From a checkpoint of a small transformer trained on Wikipedia: no biases in attention or MLP.
Each number is 128 + 24 x the weight over its row's rms, rounded and kept within 0 to 255. Layers, rows and columns count from 0. Numbers have three digits each. The size before them is the row's rms in percent of the matrix's.

# layer 5 MLP up, 320x128, rms 0.0989, rows 8-44, columns 0-127
098:106126083140144161123172160162126119144122105120108137080106124170134142174144115140151171138099119132094118102148115156170153098122098105116101104109106158130112150166098158146123129138130100077131150172135090112132119108103151146148116112086141139128119113103101128106119109120127083119162148181105129130103143114134126108157135131100175175079148115169123119137147099120146110151098
099:102098130160156124138127157152110136115137147116127126144142117172127163131171137185118116164131152135116113089115082081141104113098122102123122138129103113141105181128132106129117088157131142118099189149190120114134128137123148142127107147127135129162101085142135116126096104105095119132115130138111169113137130119170066143190131119163120129107103102153082117179132111124148128120121
093:198160116161113093145147165122143169144143131099118115125096143161106124110181113130140092152176157086127114092113099146066109160126120149092139126141115111118152145157135151133090083142113059109090135134167118158131074115149126133141105119143159108106126143131125123109147130113126144089154150099120137141153116109120151168154133127146147114129123127159147112097138140111138148121120
092:129112111120107176142108147123156144124178139084121142133148122143108140131103147156104111109111108130136129163082106082157089153101098171147095122111159106125159173125156129102124077092137142111157153144106122118123131121095111126163161112133131082120172070116133102146166115146156120133151095148087109149106130086119143174111135142107129174143138113128128154151154099114130113129131
097:125161097117115137140131115123140105148103128127108132103112120105109144163121131127126116095178119138111109155114127160119110099136120187113102125129180118094077168103123161126122089138147123105153085137132164123146156074142107132132164079135126128119097152178125129130104152101115139139137110109150154125076119123121165063079144152140157164143148130146149119180154152135130125121107
097:112139152101132107125165124123134114145160142118109129160105136141137140150106098112134135066145109143090118119119072165154126094132117151148124116115122162141122164113130132160110176135136132118128128111108095115146165139102122101163124117149173125127083169180141107116151128126171120139122141151108136093094150139124150134126104129104122110217192129085097126139099098145124128149119
092:132149092127141145123118111180153129129140164158113102086108126133146150120119099129116138119143071117124093135113108154146142122110117149115154136102115056139132115084141157150141138142121130152091161126098137143132147122139149123104110112134128120153117155138181156138149172129152181056140125063168132106111151170109106125123098132152153122121109145105127140101141131087123097155156
102:129164121130135096116121146145130088134166127149124123114126130108149120127140133178118138122107138133104145158126140131104129159182154125144118104147144108102107125131135129100143109129088122106129116135140122174104117103173087087142104163153110132149153123144119155120114119182094116137122105115187112146174166139092189166127132081135124119180099109120175127099096078141117139094113
097:146128088122132161108114131112150138134114120105169147118168121102107173108113134170125144121122156096130108118137113126093118153101113161083101126098119166143122106143190121098126151115105122131132156124144133188095142119131127112113129121089106103209148152167139166171137112178108112110105164126128139147097109159144117111072112128097145124113121132152138168146112108112127136141103
101:049126153141135140130145149091162116153142148127107136138094127112168134138148132097099148142136156125162184126123131111182127102162126114126110089115127120155142127131082107139137122098131147146122149119097109123120127139123131164129140154107116140106096112130138137124114136134150081157166082114114123128104106137195137095166090116143152124104112103143077125109134167134126058144150
106:093156112113114138133115111088153114137156098129088151103132128179126134098112134098155128189141144151143109139173112127079108159143138086132115161153153132075177142137110179150089128142112178120144123133087137086138181166154109131144091119132115130165127111116163117121118146127096154119147107109147129101135115110157124137144157123115176125144115113118109169101125107125107114119131
104:102135122106105146140164090087101116145120170124115149131128136156124159125129127100131125122114110148140084139148103134137141125147172125126190121081133098136141109134139166114144141116140138131122131125115114101185068109088118117117132123161144103119139102157143132129172120170094130094141077139124125133119139177117115155096091130131160125082092099142159157071148154134110083149134
089:135113188136113088112138143164106125131134136130092193129139103094144157141168132118139136128120134157159102117115169098126142135093132109145143150130102132144116147151139181162115111140116154120088155095141145099121097151155144088109091107128143106104086124122141101109118119120117107095134104121102157110150142130207132105145157095150149118090144132066130129145118115168141121142147
100:123152127122088116134164147117126100109123092091099110174146143121110151119125110105161137131100087115109115100107126121108127153166135180139143114131158089096137119097108111109064081110121109110153132106129138130139096139130161135165111153158118175126149143129113127136107129151146137148109126114115131127133098078116138136134191120157151143125117108141162114188195123183123132147123
110:125097155122126107127095121145131172145137175106103129168155116115104122106119146132123134149115090112137118161154142132152095138121136116128164162167169131128116111166132104155150151109084130125097101101145141137083138109134140124102073168123101128148149092105161143151112125167080103125094130134149105136173140144174103131063131111100130126134084149113129116117144148133126163120185
096:093118163150102165144120141136157139119145165149137119113101129131122138132139153111141144129155168138097149107162105130127114135107154106117131107119135146132144108084091120146106130077118090096153176098127117148147092116117103122124097146165134120151158118146127144149114102135152101119086134160175138096152097160092127157116120106129100148138115129190151158129201115186107100147140
097:113155146143115111142120141164099117142174105093110128107187125100107149105150129125118114124122139131115059163112143104105092148123113138102133129105129154149139113134115129126144124135112131139140109120133133150126111094170121104153113170171100169146155150166133185188130110155126147133144124052131133110124135094179116177122113120179144128084093107115137135124136128112120153115136
103:124152092103157123097124114166144144169120091125144130124082150120093131127141148119127153102114132147127127101116112110157132123115125136110181163114100147171116111129083146144156150140109134160154115139108120209142105113117146114155104109122150148079113074170160129161121164143109137175116137127117107092091130155151124136139116126106126134169156112107098084105099092127115102153120
107:097148180152123160133108097127151115131142088129165144141093133143091136125143121122123154163166138129077140131190124137142106127133145152117114158102131145139138105053154163144154129148075109116099136159137128136130147171116126134106104143116138105113106128145141088130124125153097089125148132147091185135192117134150127140085149090108105092110108137129114110115134097113137144147145
101:086107129128075127129103112114110118153117102112135157123132118107132135110134132142137136178128129129122135158128181154063082092111090091135096107148173092134086143131167122142124090123170122124120153125156133144099128176129124122137132141166124129160163106142098128121137151195135106149150144083182139129146147080134125128148105094150142147098120133134160128162128099125142128147134
099:136111140102176152156147122117112134120135190176168080106099140090150119115144130107118150082117145153142122152152072098151170111161112123133143126109079142129121081132142134106111158162143131137129144167124130115126098139168107131128135106109157154152122103118157140137125096103105169108120096100152073144156104151136120130080098090120127136175145131111124155134131158145127128137144
094:113086171157104106134133164168114127124132099167132159127134138118129127104109130193095140109144127089150163100084149128146085120103169113116126138109109120109116146120104118121111108077157095170110106110142179113074087138116122115130133121171122122140123122123147123076132136147128133159127168122146146113131110160155117145191145175116103133132126110137103108169134160112122129149153
104:119103119145111145135115154113121104091142105123131162148095122089158090132122161161164116138128114114130145099139100127138135127136134100143094142155163144129095099098108122132122121090143166146153112168136087097154148091080152119129138099153141115125133153144131112152111131068152131159140194138119161115129090130103103107129090147116122174122089157137153152085170146131141148091089
104:140090145129148062101106118068151183127161097149106065132130145110119143107121151131101207144161150144139126162124137116131182128120155119121151137124108105135141122165129159112098113120116126107146148102137127172177152152157141135104092124131112142160183125114136101108099171122127100106141136142136123112155137124133153126104098123138143148118138127153108124123160156130106125098124
090:100104149117121139117113143136150111095179127136094086166104120065148154142084119128133170145117088150149153159143135142105095127133150146135143128122166166168133135142121125119150131125131151142158099142110093154161100085119142139119113126113113134129131144120096099118155106142086174159163143145156104084113159152106104086174116166125141148121122145101128123100097169107123102147097
101:151134096117112116119145133095108107131140135164133106128137137121130120119151101130116123136060173118129131150156112103138144158161121114111151142064169116107155103165132141134129131144081140109131100125164116142084128160183119111146127106147196159143139107145091152112108150139140101099106126106132104129132156147093113151098151129077106146138087147162174094121130127101112126106167
107:142131144138158135098129136140183122089114147118101144145145129132127109124089161140086141147131143134130166141103143127129105131158169116132127069105123171180150125086165124136145074131117119125087132107155118161116126128111116149082135185092115102153164102102092153129083114127161128130133133157140155129136129082122135122123124105132112122124165128153132127158083114128136186078128
111:105152114140135076115122099147131100140131130136132121116121126092149161174156120135166132135103148158111099107090117142116084105092124167122125107102145130162151150136150103081097094128117161120137111154150099125137139136104103090147132142130110075107141145134129163149178152170127159097091109097096153152141137110130088156120122127124110165148168128081154119131163130135163082105137
093:126166117117163155132124129147160121177106120110134136143110123133119147157110091108118120142092138123124119139113134117156106119095086149141125113129107159092123126113181129124112083123103131106093138132162143091133151138101108126141112116111109094068115102124087089156115133068107142139119129151102116145159142151093148082165128162135131120139176129143097154105169175143168082120163
111:090077134110146147141137114149137154196103136138163133098112121105149127120110125120124127121144093144140147100108106151091129121129097129083099103106124118131107146170124110143166108109126175149132152118089179096166154147122118143166151164114083070153079129116138126123127161114145153155131105146127120107155137129137117094139161129101126167089099124124098173149107134164120109136130
099:119087103124112172166144151136152130117109108168126090126162148132143113131163096114102111142158128168127132122146096102144125110124083158085120127123130134119102071120135120157105132134141122148114135164152117123165088123143091170126131074129094092096127182130140101137143131104144151143105187107166089106113109139071151114106127154130113123132150144118107139119143165144114169148140
105:087149121149101121154154138198130140149139131124135152143106132153126103132124136121134144142121096124118128144166113153122154162171116096143124079106081093143111127150097125093133135163154116135100083132134109129137076110151139097102156136144085151159143099170131135152120126156094099076115156092129138117130132150138126155157138123177098135106125144099120087168114086153105155130104
105:100143110141171112129109097136150149098136104136116170114130134139111107136151114121119152127152107185097120130110111102143149147150093102122118112098130147106140142147110150117073101181126068139131121127146134107129155069124156097164157153109134092110124098145156088144155156133147121153130127107133125119145148177141132110102141169144134143098058135113091138105117121164121166121165
112:105152153153122144158143170113140086169184120124113132155141117112156161116167118114103142058117132121132114102144160150087145113151128120169121123122129133118083151178144096135154124146104125119171115143141116107125124115135152073151093140142122153188100144123127152109109112103101141157133084121125137122131123116102131105104098143133137112100105139112204132101127107152131164114115
077:139119131159163136112143105151188146155136130143150116111100131094110131099114144118150099141140091139134111144088107137131176123145150112121117121158176175159140181079109118108131153122161161163120110126084122114110183127113109165110151095140145129142106101125149087149116126138143099140138149117121117127116101136120115084106109134132146162098156141095160141078147110064138105122138
099:125117150143120123143159196165115146108138082160115133094138135113131147141106167132118140158165100134099166177111080126134103140129074113133126143030155116151117132138114113122128141128158135127116135128134125135114099154120157125131142125158107117104171133126125094112132153073120157105188175113114123137121132135143126121134084104119152113106143153157095155105127133130132141114101
086:083123125142094143121107148132136115145157100105121133106107146128148085122133125104095091126087116132121143176161149098156105135095099182130123115163119104127123072114145163159118177144138144124134166097161141126149134112192091131079082156118108118131127114139148171124119117108126152093103140120126171125119137131082157110112120133137136071120152129133131138129168129130157127169139
# layer 5 MLP down (transposed), 320x128, rms 0.0975, rows 8-43, columns 0-127
101:127170124103109135142172110109105123127110115120157173127118172118108172117097110103114163127149116154147099143129135095131139148097094105141185122156132113096054140108109169160154099126151108074145150130119138138143131159146151124129152119074127148171094139129152101096154134161116097102095143127105140144118124122083148137138151116139145099130147132124115101101169100144114092119128
098:136171082148139150137112149135102114138118121175103128107185168128109118151107129104082147169134137137132141136116133118126118146170137134170128146103111141107118131130078147127100117128152145110135128108172132152096157172108094140129111130111101120155061101098136132100126110144079140114130129115093153092114121159117161143133120144175089122117097136167075136148130125178096123137111
097:121155120104142127149129124181085129104110146116114098154130109173108141155085124102081118109117127083168103125166126145110142094119134120124138104141176158126166150152129116113154133120134094111141106111142114171127079166135121128084103121160143129140137090168139114163147071119152116118087117138110138144097114157159157133171124112137146118106090147084127144144164146134160114142103
095:090101124110117164102143129126103121089144117120103133093140157143112061151163100091171150107135095098132143142136174136179122144122122117113152109072096098144147127135112143135118128083092137114143129168116134127096137125117171150148142133128139110154125142104116167133106115114111132114161139140146137161133094138142123115112184132189133148125159112074121117133121181140146141141165
096:116146153131178132152134138122162092126122118090113123110115123144121113195192087094135147161117145140116101110132146101140141117126103145100146163154099135089142125152098167142160136081115097103167145160119120138099107146122142113122134141103134146118163082140125141136096051152118148121120134115132109116109067119155135140138147153147109125128108107147123156125116135144124161070142
097:163125150136106131141117121087159096119109108099127126125106120125073082138125140151139162148112085128175118098119147136160163113164128158148113150114149080142122131151123132117142125141157130116140133133132144123124149119091103091149145148105145105113172150136146109125180080151132107127130156117139081153147131137157060080109109108081164096150133160133150151152106123162153122101107
089:150152153098132150118144134150128118100083203117136113143119084113091135152109135103110170143123115145074123184107124137122127130109133174143102110076127070156158142164124128113114142106051099132136163116094128113149100116089133143133131097141157129115128126154158118117140100141165129148128145141118158147117109151113140100117134116142116133135122137147138147108086139132166175137106
102:114099087080159158155156119160116129115122090149081144134118098152103119184106135123170105133098121179152144160125146143145117134159145114152141127152129119160135133124133111122133124101122144016143092116125126151138162151134146112140115101120122103114123116139173142105129097129106167114150133141152156130097125074178105113106119105111116145139120138110116133152120134102102112121126
100:097127166109121140087118138127119108157154101100144130094097122133107113138154175161104142126150163123079105114143101140116113082097116144145109101117148113167148092139112206103185097115090161110135123162156146174141113129085139095122150123119132126121116133117119135129133105141142090086139138139144139120095117153117201140126139165132126103134131125137104140172120097120143133131147
097:110107140096186145110137090102102124134162162101072080098149112133146111166152144163089134114121103137127120111145096149106151169133138118125091111179098110135073105178105140134103116115172173133127116136151139160094150112094116163129088121145153136159155116126117124135131131095143141132136163136145128123102135108139123112119130133120129175139124150126075146145098134163165113124127
104:120159108150146145123094121127112133146146116144157133127163175146123139161095153174075130137135114136123166119113170081127102151125111145134094088149094164132069090143160146112121117153105127109170105155096129130122093101151121150083094143138169105146113126115120110122156102127112164134205142153113153136112137122129135095140119124084148104110140150126122089156120135106114146130142
101:135099122123125087112128117129147131143113099103122120142074159129145152122144100161117105142126125174151100159119129123101146127109141143104135146151129117125136107105092122121120116050160110123101126144130176131124164102126163152170154188104113146111133125112158123104162151156146125118145126161123134081099103081135126069157149118147100157121113167127137086167165154140097120149140
093:104150145135149101106111177129112101101098138155126117153161156160146129114104112090114156155161102083139151145123152131149151139089145132181139133110139148134135140081142162121078142108066116082117136112126118103132081166160119134139150117147076153084119128146151156140150167148107131098143079124105134170096135127119118154138119138125126129113137104109115142150165106132171126132146
099:156094142125107150142161104111157147108150154127164127129075131098141101160088127142141116161085107173087148117119110128130136139129110180111099146133140064149115111148132078153125130134108119123104131150125153119107091100161159116137118162104101194141113136143144121168108118115127128138121125102126099116108095175146095119173126171079139145122166135104123106100133124128151123117142
107:128131141135095155085146106172123130120110111133148155133087061148119076187150114133138163124124113153181131141109129139127146127141124098120137122134159155102127095123177108135134117116137151087131119119077146153118140128095140097122155151145125101100128126133134115150148118156106133142114150110099158090115125102160116107139120142101099186085111161155134112156172105129142069122116
096:120158144146106137145183173121117114128112117132110124121135054124115135120175124141082124123127108153193121151125093130114177120126157158119132139148123147130173113102154136107139147144113130116112139142137110132142153106146132085137097155090104129140111140147104174116114130083144112105112103142099141126088161112106113143155134143107163132086132129081161148110128094095164169090152
098:112141118117111143100121126153134100179108140106111093147129099129203126134118124121202155135143141137138118148142069132098157142124096116101175136165143149113168126110156109105115155147130102069151118170121158148112125179158133112089118135127128117115142124117146103103122124114098128157149174098116138131139138106098165133093113119124119107116136135129155139110181111082141123140110
102:125095132164160114146110091139121142115128150111165152131216144125143125134156130132105164129078158102146168112106124079126102122108159119117108095134123103126169130154133131115142142117173116097119125119118077160123140100139116107142118099142070112156081122102134158147111117134125106182139175108141121094152141105122142177130105134129163141121113124137122147136075141112116136149123
093:149138121125169137129148139119136095150173112129161085135127153135113182104144156141121095133114127104123133129140101131109113107109126151145094125134149168137180136158132113139142108083131141198141140144099101132152135138142113104133125112122138120153121106094130110133138111130114101119127118145130130060174120087095173142105077167119148156117100131119123147170151110134080076083151
099:126161122150110099099158161113130148190111150141081131136150160134087121108112119120096130150127124149123141124147105100124134173146095143127116131122144152101136183128121180130117101146155164132080147101128106119092158130091099122130111082129168148106144097113104157133133098122110130128139173147111143150117183153094098121113171114109122121106103116143139105106166132130080164155125
100:116131141152128152133122108152125123118162122098126136095089159109089089108100131160142119152132116145152149139097147179121097142099123090097079152136134109102173162163117153152152108108093120155146150106102121148116130144137119142147092141141095119108176145143104118121094165135149067119127163144129139090125092119110147137180146161105105161102120134118166121093162106130090139124142
098:172133127143110188142089079102171101131109126175098129102175067118130116126141137115145091146117120132162147114159116117107156106158130107107103128129148149139113114110125133101175139120125108094129119148147141117161119126162161117136105126092167148127166106135122135141142134140136153120096094141128196163108122133095123113088122101112128129159129158119107151103093112144187125127100
102:107125173144105118099112092131154118174152171119136105175103086075139127159114158133142126137112152128091144104145094097090132112146131122137142111142136130090118104154138168111103112126179138070131113179133101119117118113141122088122059139150123132154115145123105130172137144130128129138131159170152134159131151138174116077146090157100110123141143109155124140124134111146116115143115
102:116125144132095108143119113108160170147152112098124074101129127123136126093127143161136155115146144125140102095114131131177145122100099154139116130115156126115144124157153116155165121148132120185088179106084133171136114103134113135123135127122112162156135135147138157127116066126138116108171144129156125097121141135130092124147130115131138066146124119155093092104111166135103057173142
093:145121134112144145151123131124149144075130135102116134100117084106086110108151111169170141142076142125159146162140107155189114089135175145153142125066126091170139141140134162111118140150089098189141117126128115125121149107093094105132103146150112114106104109141139152119096120100103139137114122126124113098136139146131172137124180144161121116084124144142102121136112144141080132135131
104:140116090097146146120130169142130125125135110087094121153109034132112101176110129106193139125125117157148150108107126143111131107143115120138145129160156162121080099135120148151112135171122159056092133125100141145111158134074145091155120126109136111133169120112140134143113155150123156128150119117128162107125109123125165113113102120140111155117144170109120135117120142095148093117143
105:110141135127122139149121102146170143127155133073119113110116117173104132134119144137129110121139132114090084107132151125126108099155181091136116127103100132122171161152163149108193142102143123097133146100124122141131157144074120137130107142103121121149150111111165116140154068099153146163102141142133164133115150117187137083099085109127137096113110130092125152153129145139186131138129
110:109148133107130137090093106130128112191132149121136109130120157101139130068175118157141143128143152104119114105113126156147129091087124092141135177092115161138177127127161122132107087089097126182157145179120112166140141120160121144130150136149138146139098152135112118105168139135131080094104121107134098125138139124072136161110142144136122169115102109129136135113143082152109134099135
096:151161181105110109118113101123140156145136117107121146135112118122156105124172131114107133128112121137091132143119151135134145114110145123073139110111133142149162119086152115103123121112111129169165137117123101119116075141173139160117136140118114136105101161163093156114168157148130133121111064129145101179148132152114146105119172148136110128096121071153101124107135110194186138114129
107:098114144127123157131134150134147142119109109146132119155142063163149154208134118071134101135139144140124189110119135133106149117102101139134126126088094134144120129139128159116126094144147161147106120118130187118098137162124152133116088152118127129122125093097101129118104109133149149106130103144092142144151119127096151117105116170115138181146123163155093097131088133134193111127116
102:135095143110125128169122138170115129122149157162107091164141083113142111140142118134181120118166135154127140160153146140155110121175085114084096140129140160092121106123120128114085122126131096091099124139150148097134113070113119150138135091143113132138130133154090144128130097113135149128097171142130135104097136103086114134147117112144130100111132159112115128143163160188070117174115
103:115085094165112163126086153098118103136153114140134101100117155130103121123117146127154171136127165105111167110123100173098105126146156095152147131139162105109173136119083132134140135100139108106131125151162105110160142107098118128135129112121136166126145110095085155131121086124062097132156106150108133093130123107121123149150159146148143181137131133085143122115162157178110105122099
104:118144178112195140117140134159111125120107142139140130139117162158108148111103117103092114139088116153145137149114089176085111163119144116153147130104113112123103130130135126153131122162106123155109138141140168170117168099154108123152166168102093139103132117110133156103117131135141163050128158149127123141125092112128139151098124133122117135108111176133138122109067127146079139120088
109:183140094139116117115147108109099134199167053109132110164114137075098153146137117122138094122172147146126124123107146112138137135137108101110072102146130145183146132144143157112148097122133114121144124118156125115135173129167133128116081135134132109122107125145125107122129125141134154114125113161106187149107159127124130122146106126132135128127110130169161123062155136116149081116138
082:114110169110145145121125147133190156131097119147135103124104142097114120140078128112137143147142101133115150137144124097162113137128105127085197107111118126089124139098132124105141118146202097145099092151099134150160123172113165180141132091131102117101091143135149100140185139130124105114152157133151121136143141098127135115123138112093112123155132081155117133122146173112109103140150
097:134125092133123092114164097160131132143133169101113102098166184126121154138098120146126121114137120093128137129109108184106148167141091129119149124123112088139103129111100135133108122160154134119112113095134140092091163141103151114187107124136105142089103146105139129096158120192135133112131164127142156080136138146100148146161095132133122150158123141075149118128117127099105092161161
# layer 5 MLP gate, 320x128, rms 0.109, rows 9-44, columns 0-127
091:174110122124115148131100125146131111141141136087136147073123093092138100129145139152109160123127166097170130086096105098124140107100115122089104155191125123085135123118138104127121063126133147169104143106118134164152109097138151133154155119134116093138163147117109107132110167140154163134141142147119096140152100124122085114094126129140131114150112138143115125092172121152148161068128
093:102141117138107125144144147149106148141108134095117149111108130127162140143163089147115122125117155147113100159149121146093124140106102099169155130151140142105136157081118148121162119137082119105107105102143103091147161096164133127126115153126160153090134145131124147137190182107125116091135093140151132135147143131160086158116130096142109158121128110114096165109165135046145121090130
097:117117141143105105178132126123094110140128133133129133155082087088079161158130169133119128143118132115173122121128097132158155091140150152141133138156113099132129148127104091146121086092106169079136170155134110118119124088127188082172118110101134114132132127117128105139119118081126135109145114109111157170105125118115120131127063140113173168143131159145136126117175116121152117129121
098:135104114109153093100155116137160153128134163114095124144167105148095144126132160096138157107197128147165075078096140144111138156103147115122134153183124104103121167087123099152135083107156095115108098135091135104108135120132136156136091099127128094122122156154142141156135168118173151157139134131128143094159085126118114100130145133142144185122120115115139144143146128119125154140126
099:127125145107037086105150096106109125151104143100110153074114096126129105128179154125144115131121145121171105142134161110106090116124162154144112198127138167126136113131116111134145134085131145108129135088077103113126131130157155144137148147109124135146125111122082136130115129110126101153143145096141141123125125153137072200160133120142152118131155139124129134163135124107137156132144
104:114176136176145099122141118114158145074109108128121135116125099126121143137121122129103149197123156096124118105170131122106139192175129116167080121149099129111149094136077106099128126125118141104098120144086126132155125164134159106102079152123102132114109136116112136151132120151145113148167101173128118160115104165146124122140137119121101116105163130122129168133097125138158136076101
100:128131144133160143152119103082144104122118068178118139109116105147147150148128122121096152127116094112123150132088133144148092145161090106133136117120127157107132119119143115086108114107146163141085160116136191088126128097100159144135088129124072123124179094132113129134160117126133152130138087097112119136131154099172115135154153133093149108115109126143135157114119186148164120092155
091:159121130149134155117164097129099117127137143130128147121141121187110116130174124156099124135145133086106134135119100152097088143103091111149118136129054141118131131091150072112135116133133156101148150109136110106074136144128191117107127174147130157142116151124154177118125110144125136125143126140117089155142130140167123099131088139151156093127151131104139153147101156178151095115094
102:149107150128132113126125086106171115188140112156115135112097110096125172119145110109081108114165137144155096151161128107157124105118141109113171127096100171116105114138098110125099138110130116123137174113092153113151102120128153143156072144158148140121152131135128150173132136169123144125122122116131143104180161132106087134108121106116163078146144133089090127105130148164138155114162
105:124119120149117108074155105157139127140137138131133132130135113138100134162154136095101111127154106103156108164138145171125156191085111094103166118104123148123106087139145116149122144121101077112124134104082151129133120104145187077098111134188088110085162147167164149109140115129134113142141145140152096151120104163118141122137127131104117145102124151104101137118109156112153146140157
106:109145111127134125109125128113141156134121166128136117150173078069069168133134116126122154155152078135142112092099106147138096144118124132106139152129121141151094148172128101130172140074126075124152147124126115174138116125170132164127143108145080102151120098161102155141127153103153121158137121129126095127132146159157112155124126074114173150128142111095118152129136105129130126118084
091:083153116156174146122127132127142112118131104151129101125127114134082086140136155126074151167122163118115156080153111136115161128135101126163159131159150119127090110097130066127127117129145112135133114167116155130130074163095136161144172129132073142130126138162159117127155111125150122100160112123144067132093144129109133128138077119085118133131140101130114122129189127114141112137124
097:129137120139126118154140164103161118133142091128116132110128115111137159154160135099115148119091134117100137124161057130143088143115104117170114126085095152099148103150075137120068139099142147093135135121087117148139107126097149069150137174132150150158134161103168142142091181100135125148156134148107101155104144140134140138118140117096169109130120117113148152159148140109147114100128
110:132095164186152141150162088136170144122127083144137123147177108115100130160128113119117154154101146078130098118121145071133147161139121107153123122100094153109140124119140114095051141156101150117099101145100131125147113133114131100119151143180114131087145131128116085141173140119118112134140126122120117143156134123141127157153137155103102145134110076110105129124137137092175121096131
097:170144150109113112101140134192147151088105102109114103105136122088141152132099124131121176129131105113123129164120177143142142127172164114166102091160134136087096136113129101110140095153146140107123149081093138108116145148148118099143150161101130162116151139132117101088130123151148106139116095130138158143137107172137167140111131178140117117100179096109127137137149124138128169085147
104:143127094150115095109134106133123099136130128138121122114164120143145128167151095099159147094127097114121110138100138126127145156151104147115146120153059101097164148152132124103114107124108135097138110096161124094085110108157137111114136143161126147117170181137109122117167146108171103113091118083090150144179093110099126106139137112126124145165191134094101137135138125121161175128122
097:123114146123119130141164085152116134113144165134132097131185111115099113100131173122119168119134096107158166130116129084154152095132097116155132141139108104142097151128122116145131120107167100096148143150120134092105161131113154119132088152150107149117165156121149151123109175089110072095138157109120089134119125143110119132140096100163124117141186153132152129167075119118136120095161
111:150156197146098138106100089129128129156134119094146137130137095089108109129150110091129137119132142085119116083157130173125147102144130149123098181121131122129100131127107133137170142126157090131141134159102167111093162163115104108151105120121118150111090123113156083112128139120147098192174164153147134136126126127125077139133107109109155083135094111136143092108112121122153110144136
096:194163160097132139086101121136085135127146100155150115127126108078150180131134136097108137157124128080129113130188107140117132121090102123146137173131119098093108097124117105141116128104143091129144134151096137128119154151146090136176116142135132118127144146164134120120134188130175131155138100122150126133129121142100131155120098142129152081129068119111159109123150086120148104120135
105:117139133116133124112146117127094097133169171130128118101127116090144163139141107142147141118099139118120076094139087138155133122175142114163124124105133130111125122105095127058107154136151142103085084113105127136138136102149134109130153110131136111144147128149150114111110128100088158122100104128151150164146100174110086153117123150136111152192100104089163174158097153119168156133128
084:128159097131108144150157085139147143118097114113101104145116138126133167173094141148129134157107098074071113142102114184132112142125125099152112150174118131112122145106148167143133160118164161142153127119071136102095193128155080168122136121155097162115104113152136117109149124150122070111143115112153135112107170139142114109144101141134129110105120108118126126135142109130121089126142
101:081165116103135138097156128130127179103118152118123118126128086117102106112111157146135128128121095127164104147072179184111134140120108147151080116174137120124149138109144078090132129102145107128092147078120143133146140152130141171164108102110115109104092112128086126150159124130163115122153099153137132156151129144160095159124128106110139157135142096085120139167111128106147093139125
113:122146134142101122141127133114091114133127092121051135111112103120127139151140102107101135149135123113126089140158179119141183103141097145150136162121148133128103196113093115101106138128133188105117116137117124117100131142134150110132111166163110108081125185132111131134118139139134136140138145100135142131127143123127094153149104130108196115126167094060148155121138119153138096101126
088:127131151124171109139139128139119117137172131125086101144179088081129143155107122100100160144145088137147147122146144133128129139168157120152114116146157111110155145169122123079142102150126133095085089120115137098129101131128130138112128148096131167129182173129092045135154135099143115139138119135096141131142127114109100094151101132120142128122117131062153088117133139151142142123097
118:125130125152145107108153095153157111169132138087116128145134102139067136137126133072135137087146096096169090107084103133143173181113154123154150128124107132114136103138128132108084122139105124140118118114097151130123111098112139149113114142134146084104146132179153130148145150119119121133129156090105134150146110157171110134145143101127180146150124093089144169092172149156163121125118
109:138167098127085135075137109088158126162112127098126155072117063090164138159164108127145182165130128112162128133147165124115142101124113133105112151159134140125146126143145097106097116145087129123135123112112123144124124121150133110142101099136110104114122133111154159114149144155121162093136114075134096162127132146141126121147114109091141140151143099141117121097079137149179075124141
116:148116139125133076116173108166119102145112142086110154108152102158133107185116127095144177131188104150138110098122116132152122102114134097142083134114101135131088147119125106112131122133183154119105112152131133098150108108102158141145111107152102074098124104135125129129144117125144178171156119098126106126141115142155106146154142148122172066133140121096149125115140110150160103142147
087:119078107101152075118102087076143173089139138111148146109155126127089101152105141096111120120128135098128133116103135122127152171144163113166108112129093082133130163147101129128148156143154139138132113131085100116139147109114168169125137128120149126143146126088066170179114145118158155130114117097109136152148091136135118132147167114118138109140121106111150163113119095166125107098124
116:104119184107072105118129160145156121134114144108111151140135091107150097169167139093128128166122121138152101148172125138155121157123086111137128135103115128104081125139171133143141145103102111085124122130119127132107118141112158127117096150145129114092127139188141117139121146132114095107131086099122151142156160121120101174129102106075134120138156147075130126128142099093172119122178
089:132103137122125174069122127126134140115075088121138162104112064127112120129146133132150123117128150142138105146129150133120103126149072142144099127178186108111129122147121079101116153133127145115125137151106145124139150132154114158085144138129086152096118117135154141122149145162117098135128141102140099206117139111143103120087099162096134131113177107125105096124120126103167127126168
102:090104129115136112147142104104124110101123116114130090086129095111097079108125163113116129111116085126168159103134147123123133126171122113141106165150112138088083149146132090121159137153112165131170136123113173133115154156151170155146114150096086142144151121111151152131139154131151172166159092139108067155153089115114095187121108132164131139143147118132132121116099139132131132118136
100:173125121136148165097138144181118131130119154153133141145156099071067097142124129123097140105137087117138142178130163132149178153108145117145134158107090142173164111136108093107130140132137101124127140085131119188075134113130173127101093120151129130157130136140111114114141137141125104147127113140125108160079129130116137140117085168157131113125114094114104131137102143087146151110144
106:122091102092121129122161097121170170103125142112083121151135088142113152130144109155133146125166133101141150113111116079137109090141109135126093135101138117119137094123118086151114135143152109128151169107123108125158122110120116120173101165144077128148112130163156120112151134124177129134156120122089099153102114110170103176129139108165170137102147081119156169138147131175135094137129
082:130204107136143070110157066142123119124140119162105141143131118115129098141130150154149140120133137149159139143058118105097142143154181093155091120120131145132158144110096107088120124131116154126109135120067147125101125120112124123101134134155133110142173099140146127147124133147142184122155113128115134167078115125163135116112136127134119123117142082083121121120098135111146105093165
094:117114111159060087080111082098115163124122098100122154148115089096136115136153133106144142121108127120176139144137136118109112142111113131144136180124115175129100102116166104166134122120115151138151106140126124110123095157104138123151125146148072160115133120117172116182183117126111147131133127115091114146157116108110114115095126118147140154094171134123103120106141134128172104176153
089:088120131166096138118149151117107130133132133093102127105139135161120069140118074142121104127103124062123108106137149107109169141174123124178129150143133115115139154094074126076160117136151122120082142127096164148129114141132129129135122103170111145121145092121145152108138145115144117093158140155173152155112100168149106138144149098088122126139140119137118091147160090116163134133155